Part of a small language model's weights: 6 heads of 32, LayerNorm before each block.
Each number is 128 + 24 x the weight over its row's rms, rounded and kept within 0 to 255. Layers, rows and columns count from 0. Numbers have three digits each. The size before them is the row's rms in percent of the matrix's.

# layer 4 MLP up, 960x192, rms 0.0765, rows 248-392, columns 0-95
136:129077172129124116098131095050131143108157134155169086126160134094146117118129121125136108163114136141095121113119172124133146153112141169142160136131129180132120142149135134096111167128098112133147172185147132127146182108146127147144154107155114147094123122135125122159135116135093108139
113:100115165116129102106150125087175145134168119135137098153121110130141120167144124133154092142127187143069153115131195156116119139138138126176137107125155130167097171136149118118114141127095109163164128195146154112149164116120112176151153104158110147066116123132175100156146127165128098124
092:141092115119110125086139145081149108145143112164155122162168133134143131104112114138106119135124130130123112103131135170113123146115097138137118137124108164124115148177099131131104182145075159187153126134122132075103118152155136115118139132166123110117119129128158111157154151119173127134
134:130086142115125116099152139102125153115180153137147095151108129108096097161145118136135130131101150151092153145115177115084140147108129163142154115135134150152116164112125165119129171116099118174194155164180137090130144105124098165168149130151111131085124135134150115181121122135111097128
141:125085139112107116124146127121144174143144129156146107149117135131109111170139097144143111168115150148092155155148170131135129127153143180127125112099136146155110180148153125099101135144121095134150148150169144118160158110144083179150123144156102156091111093172156100161134151160125088117
121:113106113128140124131163108123148112120126142160116130118076156142141149158105136096158117176132135160083121123147154120127144188125104119129161129123132170122092111177131159132101135117107134188163163139140147148129136109130126125126123114124152130122128149173141084156137123126179129104
128:104100147106131104099155114106161145140156136155142098139135144125109107153144115122147102162109147161073172125134173132112123129127139154128142105110143144153088170145152143099103145112099068158167157158147142099150162102132112164157139126124123145060105112156165117168135137141139087127
081:090121121080128073123165126120179098124163126109146119113074112120144153132135094113125097144116161142058136132135183112139127147132102112187152117121152131131155125155106127150120146107089127133127131126121121113165167141127154147156112111133136143079134127172148085095146141163133122152
021:129116110141133121108116114166098150126150111170110167110152097177150113152167127118133114174100145101108107122120111147077118138153141154121117136157174102092118131161167154084172086136126127129127149144144116124100163145159133133141121169085103197151153087168164139145133127134137100151
020:129110157146097122102116165139131120118087070130089139124124124106068139109128063137138120157110122176107134124122118160092108123111142092147113136082119122083095155091159131095115128106078109118141125127128120151162152145144112126139074122083063095148104088121116115107146143093115149111
123:104106161116117116098149089093111165106125126194124095147118132124097094128134127116160111146116160151099142134122176130123134140116127156153148120113128126154106165126123167112128153130096094152152154196157157130168143080121120183134154131152143150082119119161151127130118106147138098120
130:106110140163157140140108103131116144096162149118157126125134122128128097152144105119131126153096134186091126095146152137087108126114161126117137140153137130111057128103144158156158137079136148123121136133132136122084154114155119151116153125123135130101133124136112127147140122122136116077
137:104124123110119122115139127125124141122120133141139104129130169111079108166137131108164078159079139145067141099125181116128146147140110142148125117118141136139084145125173135109117155140117099146146183151138159105127152095135137174152167135137123156089130116186148138146119128169146098140
020:115131091122125122137139163160119111137183078106090130072151163164146126147138055121093178087149189098179162119149160116121116136150176128138153123162131119153124111108162105140116079106146138114151118157133133140112124111171122141126157116122079167127106108138141102149124110109126105117
131:102108145113126110095168120104146150133144138148152099147127135118100121146147115129147111143122142147076167150133183160113141133139133157157137101118151145148104182143152150121119148127093091162146141171178152104164163100133096172152116141141104129082096129183179114152140159148123101116
143:119108135121119120123140134121134145127130125127139116125124141109102111151131136115125110165087161158061136115133171119122131142132111144163148103128147141148062140120110165099132149133128123129143174137148179110113162121118101174156158103130136148096133103175138113158126126159144092108
139:107097140103127118099139136105139129134153132153145098129129137112102119157142126108149113168110167154066155108130179123116136126100121151137157114113138140148084158128134159109121153112100085168162153155160152110147148111123101152166155131131139163070124109181161118163146129163138086121
162:128096140100099119119145128125139134133119108166126108141123173112112113147134129110142097132108161164094141117115167123126139151127101142169137112140122138151097157131123155108143141147124113143143169153184178117144147102145124159122149098179132156104123110163145080216129118135129110126
022:132141102128125122134134091124074084133135148161211115148117089102117124125085131096181131102134140144139161152123119120183109083112115143129135130176101153154153078088107053129097111144127130116137117111103169095107141115081129136115141126128156121105138134167115167105107136123146139102
020:178112130171113135093115125138081106130083149091135119157115131137120124118113186162121129151128124106113143102119089097140103118107108158148152142112139129143102133096107126122152108112116121087141136137147140171103120142119136107113103137171097167098137135197092126122130131123133154144
135:124083141100099119113161137118152168138130121143131118155117119137101116167148120133162112138115151154101131117138172124119124140134137163159125121119142130169099168129176130088119159149101119148142159171147116136145173113146099182171145119159101139094103095145138119173111150174134075113
018:132105131113173128125106121126096162099127114106125123156128099170133141117110118129084149135121122140137123153162135146050092142101108109143096162107142120073131128126171138079122147122097108110110102121133133134145149154107177128123120091115116123137130138114132146093099120148098141092
106:112105113120112122110165112119148129175112146149155114156141124116104137110127106107128128125113131153126154148132136113138139134093141143139108165110123167095126124138108159105134168149136144132183146125124166156112120116116103116097158152137108135112122090144151141129099146144136115137
018:119161105145140123171105146069120122126075165105131133163119095138124123117096116103144105159107118129126117205116130133121107175100123116109122134089087095092125149137099131127123201134103095087152144090125140129155143110198116106123139099109132096122138097079132142116171106115122129134
019:120133127136152129096128133132177174128173149100098131100104153114132124157117180143103142131123097163149111140157135118137162094144166100125108130107172141137148122137182131135170144129140107116148116175132142124154136148101148105125131118112096159157130160109140124124111138142121146142
132:119099152105107115124153131116186164130160114147145120148109120134117106154119095147137103162124149161097158151129162142140118137158134174137117124106136148145102191161148134090116136124116113146167141158185147110140158119125091170162136122133119150092098099142176105163130155144132089115
066:101126133053112085092152138124185094161159130143108118137116155088149128140173098123128098118113163136122141115129134111131105144149126156131127077122176130170124143149123126116110133106074090137129148131123142138184171119102105140147121114132106152116082093187175095131144144173134085150
020:174126163109164133119131148074099148125088121121150149173114151131149104119107155127085121099137144107158154170147151077068150134110114131135118162128125093159119119130130164115106140083134131111119145109131112138097129153156116117190105101122168167132117153136123133113161122127108123090
019:140128104139137136155165131120139092141118146165131107102154152145166135152183140111112134140136150137127132211120109172134119136120126163155156145133141124152140142141172150143090123116110146132141116126155152109133140152103148140144142114091160126114146104117149152156142066166121079105
117:097112147103123106094150107092150154114138125157141105157118143123125115124161110132137101133117160158075149157132184124135104143142111168158143103106158132163112187135120145126115136107089089178150136186160153110180173102111110159146160093147123148077104132155178131136162119136133115122
155:131081147082134125102158113107135161120126106140141084154130135103095116146145125119150118133125144129101122128108158125109145157135102154129125099089161132187111151112128142118120153146088126156164179166185141113139192091130110175145112130148097138101101131131172120177107148136121085117
139:130114158126121117127133129121126143104125136158145107150171135128124114162140099142186112157101126142091153147150163129112158148127133127126145105096149155171084163144172131100104160127117109144158166162156139117116147095137100169123153129120121137084111131163133129180107137138125083120
022:138142123112104134113133135107105114138155058147151126149103197111144149138131131107099125116159155137159140111142122148117123138101110159176109124168111120188103119081146138124109113108158122120146119120106164164102112116098103142127134159114108114112096119154118083140152130098144094063
018:101130148099131126123146149095137115161135143157134134140132068110127135140132139138144119128109092129119111046138152139113141121132088131124115149046074138134127137122159151120129108155143124122113115092118125140124137119120173103104050158167103121137180107099141145136122145112126131131
133:141105135120106114133144139123145162134105115138131122159123131151095103150152148128156127143093155159104110132141172143121132142120113146147117123127149138164112150153136145095115154144094122145135193174163127126139186097140101184153107131169107127097116112138127128181099130179149114099
080:101121146145158159102106107120121148081132115154145087140191131139091046131115150151133105151133147161119120126141145168139143126117123146124129142150138138135075149132142170098119138141131098159152149151157143099100126111120134141125141133105112141097108128120142150186129136128129119110
131:116106116150147130113137115122110125105159122125087131112166134147123120126129142155129104116149141158074104139127188145073157118104132125102146109161124155137118113164120144114153134146125105173189126122159162120140108119105134133152128107118161129099122145160128075151149164121117153085
020:098125157114122143119169163090168159136163124155131111139159084109116115104175083119119143109148106136133139080160156137118169152157156091138130140058080135136140098106116103155119142124138120148134132107136122130124134130103109108120146121145188117136132166116108119149141184124109114114
018:156142133124111126126126126108122168139078116135113094084173177106134153147122056136116121121132107121125112158093129149123110162096128095084115130166122106144155130103083121137060124130116136136141116076126114156109103142121156121122134145172102146109076091143124133129093117170132142123
080:093117137093129077127141129075178112131173119142118109130075144137142150117127105121144071147109185126077146122129148106119130161132143127158142108122163140128130133154123137135129128066070139127135160155144144132187137136104118140144117103136129151108116107177148087112150139154147136121
020:080147115118108147092152151159138163137169108098085151116148072094126161124129086142152128118114104115127170092171125148142125114143152169156101122164161157165112117122161095145165138135123134142129130111114145129125128087158124141129138169097148115129120157155113065162138109074139114125
133:110126150100120100102158110100152146133171130141147100139113154121126124151156119145147109136119169160060147127151189141119114134136125136156145094127164145160110175133135132115106150106100084165149142178164157101153161100115089164155140095127125164071109128160163113156146139153134109122
151:114100134105124121120124089110180158111133117134117062148152154127134103123162109128162116158126158178092117133142153129096131149154123142154129124131128157160080148179124138095128136107106114136132143167159156123139170076142097162108109092165119142098103122148151115202133130149163109103
019:148114135131133107107124137125127148110146094126085125059197144175120106167187118152129115143093163149069132105154111178116125156127164152157128130053126112138088168125143148156141132156125131127122122137148115107144160144142182134165042114096118153152112099156134136133146092119100120109
021:153155149115127113111135132099140129087118077114121117142125194127115120130157141131130128162140062109120122077142124142102166145109143119090107113155160110095103120105109106121182112135136134102140141130107138123140123164132153094122108169133161079121098132117137073144173121101104129145
117:121096167081122108104166123093139138126145149135129089163131133100107126154145124127163101118136157134084166146149187137102128142124124151152144111112149134158106160114124136116150140118094119172151144195159151111155148111137072161117137089157119160075109130132153118149112132158111081128
086:132132122160130131180122128137151146165144139111162044099088156153143134152153115127165110159104123145112168120150142109100144116132123134152149128103166142110107115115153116093133130108141096089128157125110110124107134150132087179152118136124075148125095118141126116103129119188104077104
145:133117154114104122137167116110141132115123137151151098128103153111108099160126119113125128156098138179090158147138162129138156135128119139155139104108114123128092161131126146119137158114123124144152172144165159118123172117145114188119140089143137178092118117153136120176105117136112069130
016:130128138106119128106080126134085109156131147105131179112139175165147140139141083173137143193123113142165128111131142163084147141113110123125192150200146106127107121124103122120165113102133140094149115167132127143162103161161141148141159126151070126114111071086143122146144137083129109120
123:118099140116132115102154128113144142118166147144140104140114143127116114161134117120140109141103174160055162134128183124115130126123127143168143117119155139153090161144116160114123147114089087163161141151146156113150142107131108165161140122125122150073109118180169111163152142156145108128
149:110141116112145124127142099130140113125133143141126109129142171149104112163126136110124095176109136175088195122151150116107132167094086126140188114140154173130095121093144153141125119079088143172116153166128118139126121114173145121121106145108165145124127133149115133143120105173181124101
141:140083150106126118138144124121132146116116113171156112168149132132110112133173134122135121137127133160102138133131169140125160146142098167144117115110129149175125150137141153102137156135089112157145195186190150108137178076143118193138101129174096134092109116128152126164104120163128089110
147:134072136112108116132141130103127137122129122148134092152147144101111093154146123114159108151098149166091127134096170119115140157131118156147141129121126163138118154123139152109137178121108124135157169150163168142127165102143119189120161106160118136092129111124145135169105121136097099129
022:085141132103117162128162146105180165138176091122135139104143116138148129153151127140122137140109132139103165114161129158099083130134161121169148117094116119149124132127153125144182122127103141129127137150169124093123136118158118131141107110090119140140112137162154121149127090113117132160
134:115109156108113108105156141111156152113142118135121110127120126136124094179118135140163101165105136141095119140130169114136128156129132148162132129106133131152094161140133122102109184142101114129185161163150156102115172110121106170152149086146132146092107134151141113185117119131121095128
148:124092146103128117096125106113142142122139130144151108152148151115100112131147125116131110174117138148080164136114175114097144139132127167146148100139157135136100169112133158116128175129078102166147135158125140090129174104140118164147160144118150172089088121135133144175156138175130113115
107:105119164088125098100151119084151148116144109122117120148127117126122124148134105133174118131125181155061131131128194136143133167152106137164151093140176138152108169128148151121141148127098112179148137170161161119164170117111104154140156126138120122068149145179155101154130121140125127121
153:126119142120134125106167125137165137135143135131133111137117185121072121143140127144153120149076145139092112138124157119109114158129132152133133108108160128165101146117115146113132162124111117152145171153158159127126173087128125167156118143118117112092114125142130138149124129149145068107
019:115130109110117144107136155122128102142157127122149108153181118146132133160118156122150121156136155133138121131135148181116113168128111114169135130123084105150109123134085120158160185134108100123128149102151129138136123129127132144105129088190118160128129098126149092129078174119126139137
021:150122135170134124168130126099124115163137160115141140092139098079143142115139155124150153114167098134124171136123109135173117115131174117123150139086103135111129100111133138080110120126086147140143113105114112161129118139107150133091119172149175118086146150152089131112172119145160138136
024:113095155098113115116152120149156123149165081150116132096156165100126125120161152150138133116178083137155090158102133157136133095137135128140134107153150133125129140146118104132175153055141146131109136140098123160144113154089124129108196150079116143121151116127134094145124120132132137151
118:108097123150136137078149123138111131107136116167165112118150118091101118125123143096141129166125143186107143121185149188133169162090122168147132133129115141115110142167124192148141153115105141146160128148143158091096133078122107134122132126117114139115103125132148142121087149127139119124
138:113099100138169121129135119124137113119107132139122097153123166164142154158118149096162121166149141142082180172101167094119156144123096095130168096142122160123093121155120141145106114142127144167145172129119136158146107156144156153137136128137135135117144159136128117123127122151180126087
020:099102138117172131154136143123098132166148137150108118116115111121132166132147092146121149126128144150129131060153151107121064143138157164122140114148121112183121161157178120106154103111124122132119130127143137129113123097116115115128095132085100146158098118151128089164123119089141115102
039:126096097115162091134126125150123173096152146150133119169125122115072108142155130136157148147136099144133162104130096145105107133143170171127126085146103122110078146133119171097086125171142114117151113129123141091104143089120116150147088134148137098140140108143157153154154139143138098145
139:107119139096113118103155132125134158121141130134126124123116162109103096156128110131122106160074147167073126121136177125134129147126105149163143099139116137146089152120127150112114168113120110145146150153163174115135167124135100184143160083165129155091129114158137110180115115146133109141
021:145098152150106137134182158131115117116132120112055092132187147185100149135157161169117122116132138099137122099136114093143096117165126142132169140140106126100118119108106154145128154100120134118119134121123117163122129147101157100146164103152159109108162130102095120165121125127097093144
030:113074142154185117099135119161087139114147070135128119090126153198129122155130130133118121166148175149146169141183104143122133128120167168124142145152133114164093124101167147138157127094126115115134157140161143103116184135138123109174089107116065112159102101118119120157113120093125140106
137:099105120122130123137170107149125120144122114139112096117122159116106128150128125108142123163085138152095119149192144107111130159117110145135172120075152126186092113118110138124142155103129144147124194159142149141110169113148088184142104097108112135119115137167130112145117113162172097085
120:109108123123158121125149138097124144123110127138143111099106124136130111168140141090134140169094154154091138129144155102127135161123121100115156115124131166133091109120131163150088182126112140145155157162135139135130136155150103144147138139127097108112134166198126083168127105125159116102
123:102103180100114107100155109103125161125148126151138101133118134102096110163145108134150106173115140145078155139142176125113133155133115169148133119128142151153097164123150152085109150135104098164147157177153160100148150100119108157145137130129140176079083127154148118156104137143145104135
023:154119097152129118113151158155089140170115137146137109154133080102097135106112148150112138114151096109109126138099119118159164095161110144152138160075089141117146110162137121129099118165140118111123144119128128118115154132112148091122107111098104172113169119099078156126145073121123144146
136:120084146103119119088155137110136142115150148156144103118127152127116097175138129132150130160103164159086144136132169117106153137108148168140149108116150136138077174127147163113118165118102100153173154163149158108134147110131104174137161124139131157081122131168144128158126125147131083118
134:110121141114133112089153100124131152123141124155116121123146150108072112132142103129162107158106142176090124147142158122124125162140092148145160106129156158139111169147130158104115158117113110156140147151178173161124168086112120159127126118114123154097124135122133137161113134135134111121
021:123119107138136111133147135148135131119133074105086125152103144114134126157150057103118096104117142157135136117131110165129117103090171113132150122123147129153122113120129114136094116091114127116142114131155123120162123086136090124125072116117102115120077134157093105108125124144151160090
019:115130150141151122162134126083086144132146176112154116162077113191098150136112180151146145113142103102134123110164125108128143120129107106133090109107110129134122171135169132111123181166124116103140120155155125081124115113149118103126125157126136145140182158114152140139129134114130158140
067:118109128052116090123172129132203107155160127141115120111089150105118140126153110119137097125117158130108148107122139116114122150152129134154131102140176151112120143132129134116112149133089095129139137131136152132187142128114116135162114122149130131117105107182169086114147136182141095137
063:117129143019109097118164137108158114151151125139134125107119163108154129130154085126114139136115148119120149133131135105121093157141141155140106088119182106156129131137128114131087152127071090123148129140110143144178135125142098137146092141152104138111106086181160101108140128166132102143
113:110124156093134099136149119127165154143148109131146125120108148145083127138153101149131137172114145155053148159156176132124109130140098133131139110119131139159101162148136128092128150139103114151138166149153153093110183127154120161178103133117132142080141109147154107159124136159168094117
107:130100196096128128123131131079141159115115137143159119125177154118132095114135133138140102162103131143116124136155139112112117139132139168139148147103121176143116118149133135089113145125129130135143176179143100116135162117163088149098129140147122165113115127113123133141095123149146060132
022:111096156107152128122085118178088162128132093135088121094168159139115122142136162167081141163121127131174105131131131149135119122134140128171117107146160118125122167144164149148156107075132122139152141140127146166132114142110127110116134148071089122146127114095136109142113111135133132147
101:139146097145152137105122138114111141154173154137161110084190160104129121134149137114145134106091141163121120089136140147138140141112136088126130106142164157160099115132112131099105129121124080130138130122165154133136111078121108112111160148109119124137120116154138110178112149104132153114
148:114139125150144134107164102126131110133158114157116126106151156150111144154137138123117086117121153155107152097134164145083136142095077078128175093138120168115105150135096160148088146124114144187177136125206183119113104126084127119129115102105133122116144131132121126142176123130164140112
128:093095140104113117111164128122147152147155123156140135162115122138110117169132095134139112162110143140086147151134169127129135132145141154163113108105160142154120192141149120114108146150120098138142157158174142135154150121141106188155122154157108131085098112179149097146147155156122089118
129:106124167094126115115129121132144124146168142137156126138124164112113117148153115119138126160098138169091133127120167097144124165151145152132116127100139156138104163113143153118107152108091116146145164140179156147121182084121132163150145099119129144084096128141170154156119135122118089123
019:103146102133132103087089139151072119138138085142111133106143092128101103147095126084144154133137144119091147098152120180170114090134156174175138127125121123117132098108109101118150059111120123127147123122142145083142145098088105108127066113167109162140174104063112158127167133094147088111
053:126083106161188136153145114151089157076131142127156115108143103146117076145154160153123132107149085134119161080119127175113162112147160149072128114163079121100079106157137139112131147169134133116145120135159132114053137117142111139108105139119144147130135141147154161162087133092133122126
020:143083130136145116127133117134085145125127136132166149143111124124039137116132141143154113124089124147156136066117119131113159159058110141160089119112107117112089114105128156094135136097145119143140130122122126175124125191093174144098145124149099088129091095106133126109119115123147169076
051:160123134102154117133117127142147150098129118178152110133158104146112071150168147123139165136131090155160174123140111118128099131145120145102113069159114125135106128128106197100088124166139097106160124111122153119116168096134109125149115137134121136137129115136167151187130114131154110144
023:118154118083115152176167131097127131119174117133153132124161145126131144097150114130102152082169161156143125112150157118088067133126129093183104109134120117091157131116159105148159169167109135138127104156134097155152124121093095138138109100063119138109124159133134069106125177108126108129
126:116107152077140103107168110101170170134152130166148098131133153121082103138163094129131109167109165152089165117120179123108126146144125147117138107137136170140101176132133145103099164125106122151154168157153164118126157109118106154136120137137128152072110116139152119180130142142149103129
110:104129119123163128142145097141112105108133134136134109141112176164150148150130138117126094166126119150061160139149170119132136141117133104149174079159112177117119117128102162146150135116110136187149171133141134102113123140152151169118126127127151134110116162141116136136151131181160121092
114:109105149093109108092148102099132152115141146175132098162139147110093105154142104141149117155125163156095138149141171132108116134133111179139140115086132131157096178121139146089113152142088083167177138186138135119172134111136116145152154113150129144084084123146148130168139128163140107128
019:086132134138102117125141134112134084121112139101097135063083164159131157123140110081155119135103160143156143179129136140083129115112137108139153117142178135119120127129070118106134143085098132119126116143106145084137134155158094120168170132132137126139112144097146128116120104114104100140
025:134147143119146141154183169097171138125164158092130135141085174128103176122165101150103142153133165151107121118174134124117123139119150147147127136148131091114139143106164130112122189152121134119147109165123137099183139115139148110140073087136112156132114107147142125146139118111099088098
093:105114178112110124109162141066151135141155127181134139148134133132127132098103099151111102139117130136118145115143138133128085135091108157114135175143110162080124119173142128150103199108097166152146135145119139084094121140168139100114120147162136118116135099124161124122147128121172122126
019:123119110127088137131124114152148126147107101113101128099167144192154142129143094140110112140129170126115122094087112158123051142126130100102136115102115101131122135132123121161145138095122113139096140136113115170123105123160119125129167114112095133118105120072104080137110125102101128166
138:115099142096146118089145106120155124130143129152166107148146169118086112141140116110136114173123132158069180143122182122114140133123130161119140091136150150133101170131138161114126153116086092164157145157150147102150172108124122156147136149123139183076091131147152142154143140158130094108
101:113112209079097107139141136138138159153127137141102139135111151114123126121142081101106111152098117119120151123151126074142090129120106191137148159090146146130125134151129114131126145138137145123111166164128129119087128130139128155117098100140132128124145096116165104112125126140201086135
022:153131130119134095119110114099096138098131113118100094132194171152123121159159140137109125165147164112102145134133122154166093147149139176116125123171115111157109140114151156123162108123139115124141140135120144088113128126095156123138144148111112114157120121158132107164139117135101066116
128:102096151096128110114165116107165161128138120162138099135143133123094112153153117124136114159123170154086150141151162134107120145150108153160132112105154133163101171129156134079107152137107094157167157184140150118140161110127095148147129135147115147090081109151145107158118140177141099116
019:137111140129168138129143162093146136139174088121154103107103078170147142132148110142125105139144172103108140081167119136168148146153160125167152159074113122098136147118139148114102145165086097152120129117146124089153144094104148121129060124150092157135142141110107153123132084121124137134
140:120125152129110113118164139102147142125133142142134123118114149110094108159125124122133121175096157146095131137106163125140132151126137150137122128103131152150088145139118137121099181128119129150170193136168163135113182127103094169152152096095123152086116126138156117175091136125139093136
019:151131131160165137136111151151159162129143194151107169071137104069120130103152116144144112153097143161113113079153142143130110131131140130109098122108147090107146138133100092107126072214116172141155106121120098157125133095135109146122120137160167153133114130121140125115136113168150111143
113:058101166137143107123139115103176129117153125114155127148113120122128119135113125143155102133140156146078139135113171097118112142177113146186118118131144142131102177151139123121119156131120125139154153163148170100148184104119116161171143112169096123081097130139176133149146148153119100105
105:090101161115115103123130091130091167139123156123134108123122159098106134118179138063137089170113131126113119102113161087139142152134099127115161147094163128140128116113118133122108142105114103120130192145126167145132144119122117185111108144148093141111114081143102147124128136181109099134
018:158122145098137139129114094116131146118144073131125117099116142113165124152129126144111128120167122126120136135140115124074104079120132121166126122165167122134115104117130136086178079056133128133127103163117161189118104151113138121139096163123121125122113145147112080165129099095141126129
018:117167122137112159118152105098136105174114072097128112094090185143152148121067168134127132126100126152123156078117098107128129143107142079068110106094135127161132136114135120132120126164127162130141150137125117103132118110131137102111114083105115096100068142142132118126160098133137169157
021:049163104141102158117127135134136147144101133122136107074080131081142124098110098126122139114138122123139127159114122071133154107098156125105134110111199124126145120105119100156131135136088125107128156108147134120143106128119105110121160123138142168116139151083098127108173151132104140130
018:117109098168154142134159131121127118103129116123171115141083122130141116129102216135157113118109129151135139125163112078172099157120110137143148136058120119109118100121109124096145138117079132140122116108139115122155132140110127138130121101202157106107156141125086138092147154160125126142
021:167133097109162112156127126181106159095134163080120133082160127112130108135123116125099116126075161145132139126156146182128072170121150160143103143163135102137107141116162153126165109102144119145128150124142134123136170137092138140130086111094086143170080140130131108136093122120136122117
150:140101129082121120134142119115195159118109102131126091165120164142123114146131110126174113157132153164097116144132160126112137168150131136123115121125131140152092155166121145114134132113091129140131134168179126128127187091143122154123122128146130141100098139146145106210122139138140073108
079:091122133097112086137165118114185104129149116115139142140058090149133137141139097140129101130132161141092130144145182108160094124144123129170114126106144130143136166128131116165123122069085135158125135112123133158166181133108134166159151107119123136067115126141176114120140131145141135147
022:129160123131083133117153150121146133130099151097158135074146112116141111106102073101127147106082111122086166096088120107160123136109147083105116122094096115138137130103138096148068123096106124142123117092131116129123107088139115103127145146103069152130120135110102093142128183138155131146
017:133110157113102127123123105137140117126129132103133166102116128149084157142106093127151122118139149124148198141131153125115099144159123126097100114110102125160115111103104100119105110099150155131159126151093134103124109121157166123153161128073087134138092100145116119147116098130092134145
115:097102157091128105095143101106180158113151127153135100159112135118128117130141116134144100140119162158087163136132172131102106139148115165148127111113144134146104201138135143112116123117100099159166139172150162119178179094116096154149139105138129169066085120140188123151149141147129109112
022:144131131146147115117089112137094125093126072148129185162133129102136110105106124180125112121172116115134157112144120086127130111110111159124102151148108125093116090096125136066180118170143138116156148112113133179116164155138172124127163195124148096118157153167131158118139128082127130106
145:104105165103139115129135091114181150120144129130143071115153156115129120129153130124164105167112127175095129119129178121133105152146132146155124125103180140145084136159142121102106149124100106120156167176143149126120181065139119158139126120147119152085107127143170134161145131143135068102
096:128083144142142141162121077110140182085132158103132130130146149128121106123141126127121127162121137152112137096152144169114118137158127171134155127145168145147061157134163125119145120078140117131105159155135096095101178096164127156118095119164124130097134158109130131132136112136143104098
099:115068152110153125107151122120128131122110144143141102119168149110104118142126119077141099149106137149095163097118171145119122129099141132116149126142157166153110130126101156122122169151115121148178178164152130126116147130138135185124131147125130149087130121136131131153119161154137085131
099:125129128150163151106125089138103133080139147115138129135146122129129084140147140146114107145108128186095139136173166162104143124105143142126134118148117157125075152119154178131139182088133116140147144137161138081081133102151125150127121130119112129101120130126115160157111147125127131087
021:108129143107085159097112167076188148149129076123098151131133126120135152145116111134143136099117132072103116123105153087107121124119067112162116133104139112142153149134111125162141149166115136106063135105123107153113084125154144101120106107115141163105126127148158162076103090179111141129
023:145173090122152134144125106118088107148172118116176137191055157120158123124130161102135143107136159129160110091155136133140112146122107177124137117155112109129131115100151093107130115141147122125140148129108154099141112120118103129079088127125143130112130138139127164123180129092147099119
022:121098111134142117134172124144055131143119136135140093135137082168111128122144092147117107097131131114119128098136108136152108122131073154182101143090112139150137133132154151122063126072119120144109138106161113106133168114094146122101118120119109135122174137082124117136130076093139119122
144:127111132105124116106138140115126150130140144164139101131110147106099104156149127118156117164110164169092133167114176111130120132121110140128152085133124131150077144118124163095133165133103106145148149152179166130148162098120107183116164100135122161103115110142133126173103117173111077121
119:091092109145168130155147101118116110117127124125131143121159140158156134145116144109146113182138138151085106150156157114122133143116138102111159129090124190132117107170131147137111162117139146156160174132172157131134119149141119137159126114127131112106133148126116094163145147134154143083
020:134118090166137095133110106164138118088062129129114137167115083136149090130143186136117135123119130148135157135127109112108145136112138157071151154111130161161104066117129139127132151097146124141130147078144124181109162148168155109133126156151095126137122112136105154124145092162131134128
115:103077143104118113113147130084153152120150138117161108147124138128098103145121118142136122145122177154073155152125188140112138133125122144144152112138129135144098174120140151094144141130105105168153136159173149090149152104164109161133151147142127136074124123165163093159128123141130085116
020:132095143158135145105160133117127110142155100082104106170137159092116125136112187132114136090148145110143145116165124085115137171110140122150145138069118112130113131096128139141125161137115167141119162137134116116137137121121137149120154113148142121104114161177118098126159201138146147104
019:178144097137134117119128145163087126115138118156131120115128109096139101149131105146100115116146110130136152084100126120148136124130125162150120134089155140133104103124145119168150058180171135154139115141138136146080158126077143132160115136149103125151108085165118134156104101107161150073
120:100092156081119106102160086086146146120145134151128109152128122113104123158137088135138108154127170172092143140136166125102118148134125176173144098104134144152102173111144152104114130130096088167177133173147147125152147097112120152147146123123118166080096107144147127165135139140148116129
022:137119174111126164145102147092139134152148106136151139096144144130106144126147072141091130121146157105107107081125135122098148125100083112159106120185139101166137172138141141119101132157126137131132138121132118183145094139114143126109122131097081108108055099142150098142133083114126131127
024:117163154101118168088137153124150152159172082138117141055157155128132154140102096151128118121129125079134097108112161116087142143158095107140104101159176119084134126124106127121151115099142137126091164146109110156152114126132133107131125147096119123117116082102142086130155128105115133123
156:130091124099135119111139124127128158109117167159110094156162133128108112137139117105161114150105118154097143100150155129114172160145120170139130130123137172162107154124132145107133164131069112147196152190138126087126152087134127187144123143126122135096088121161132127182124137130131091124
083:128138105116112072133154106101152115131125126103119102130094166157141151144141122132139074137128194132053134115146188134099126149126103114168149113134145118175137128135119114136154121066082150151123151179119135126137126114163136145115113105137120126084131132137129078135150126180142120091
021:146138143136113138138153143112148128179146077120167125123087141088133153126113153116102095123137152127116101127121121079129120121114140097149153128149121131175146131144119133124107117113103127113115118168169127162145087090135087124150105143116131150107115121149111085148155148134129112108
018:127144162129100158126094159108092136137114042120087110120133128146126141121142092132153136134106167097094132103114133107117077125147109144118104144115163094126143180134134140142131083170113114124113092119131112111105121139171167084162131120095129167139107074116121181115162099113117120128
023:104141101136107129109138118133083108166124156127088105110066084102116155139138125135123117081104147113161117111149130081111115128139136161118150113128131143141116099159167127130132116066120140110116151122113131089105104120125139127122070165100136139128164133085138109148142129073120124142
117:100112115142179137140101115122120129081147126094154146087149133119141115148146179070139124135157116171112118090165159150101116133134108139112136113133117126154060097149128166147115105124121124160165141136196164116150139088107126135134118107099132149113109146147157135131126171095125146110
135:117087156129130120089126108093121137103145123161173123125136136125127102142155130139124112168097131146083100137114182115139132147098136140113152109133135151128132144155141139114108195138100108127139186169156152111135198106140128171151141140169121142093135120138124122148136103144124100141
127:105103127125141112077141121091138151130173143152139094136137127102102133123149122108146116146109171178079168114116177142114139159130122160156145114131154146130099153124128164113124155124080101162166166155167157112132151087118105166146160123123119137071115101158163141154142151153126114124
050:147093133145166121150124114163118185066127169104165124143126106150116079123174131142092107144099098134122140102156119128109133119131143185120106133158115126115090147147144154113142127154161116135144123118158118080097192113132088136133122149121142115129164147147143150124097163074138141125
109:164096108122129118123128121127134150137146107133138069104081121121123122184164138142183150157145134131125119156124141090135140161109174087100143107128184129132079104103134138119121116139094128119153146121164126137129147102079105147103137148105072134117127123133129098164079098115111096114
146:134110159117118115138165116097125166124125144177118096157153125139106100113138135106170115136105154161105155123111168153118149163138121148120130132115128146154121158132142165115155147105092120175172183180187149129139148066118119164128123143140131133100120123136152125154099122136142088114
021:157130123152136112167145126139123135130146178150112113165185133074138143133157226134124118160159133157142116154110111139154115139119177113145153150112123127130160106120120114152156122171120131134141102138103154110120151152133138154127140127146098125108155126161128111111122144139156127151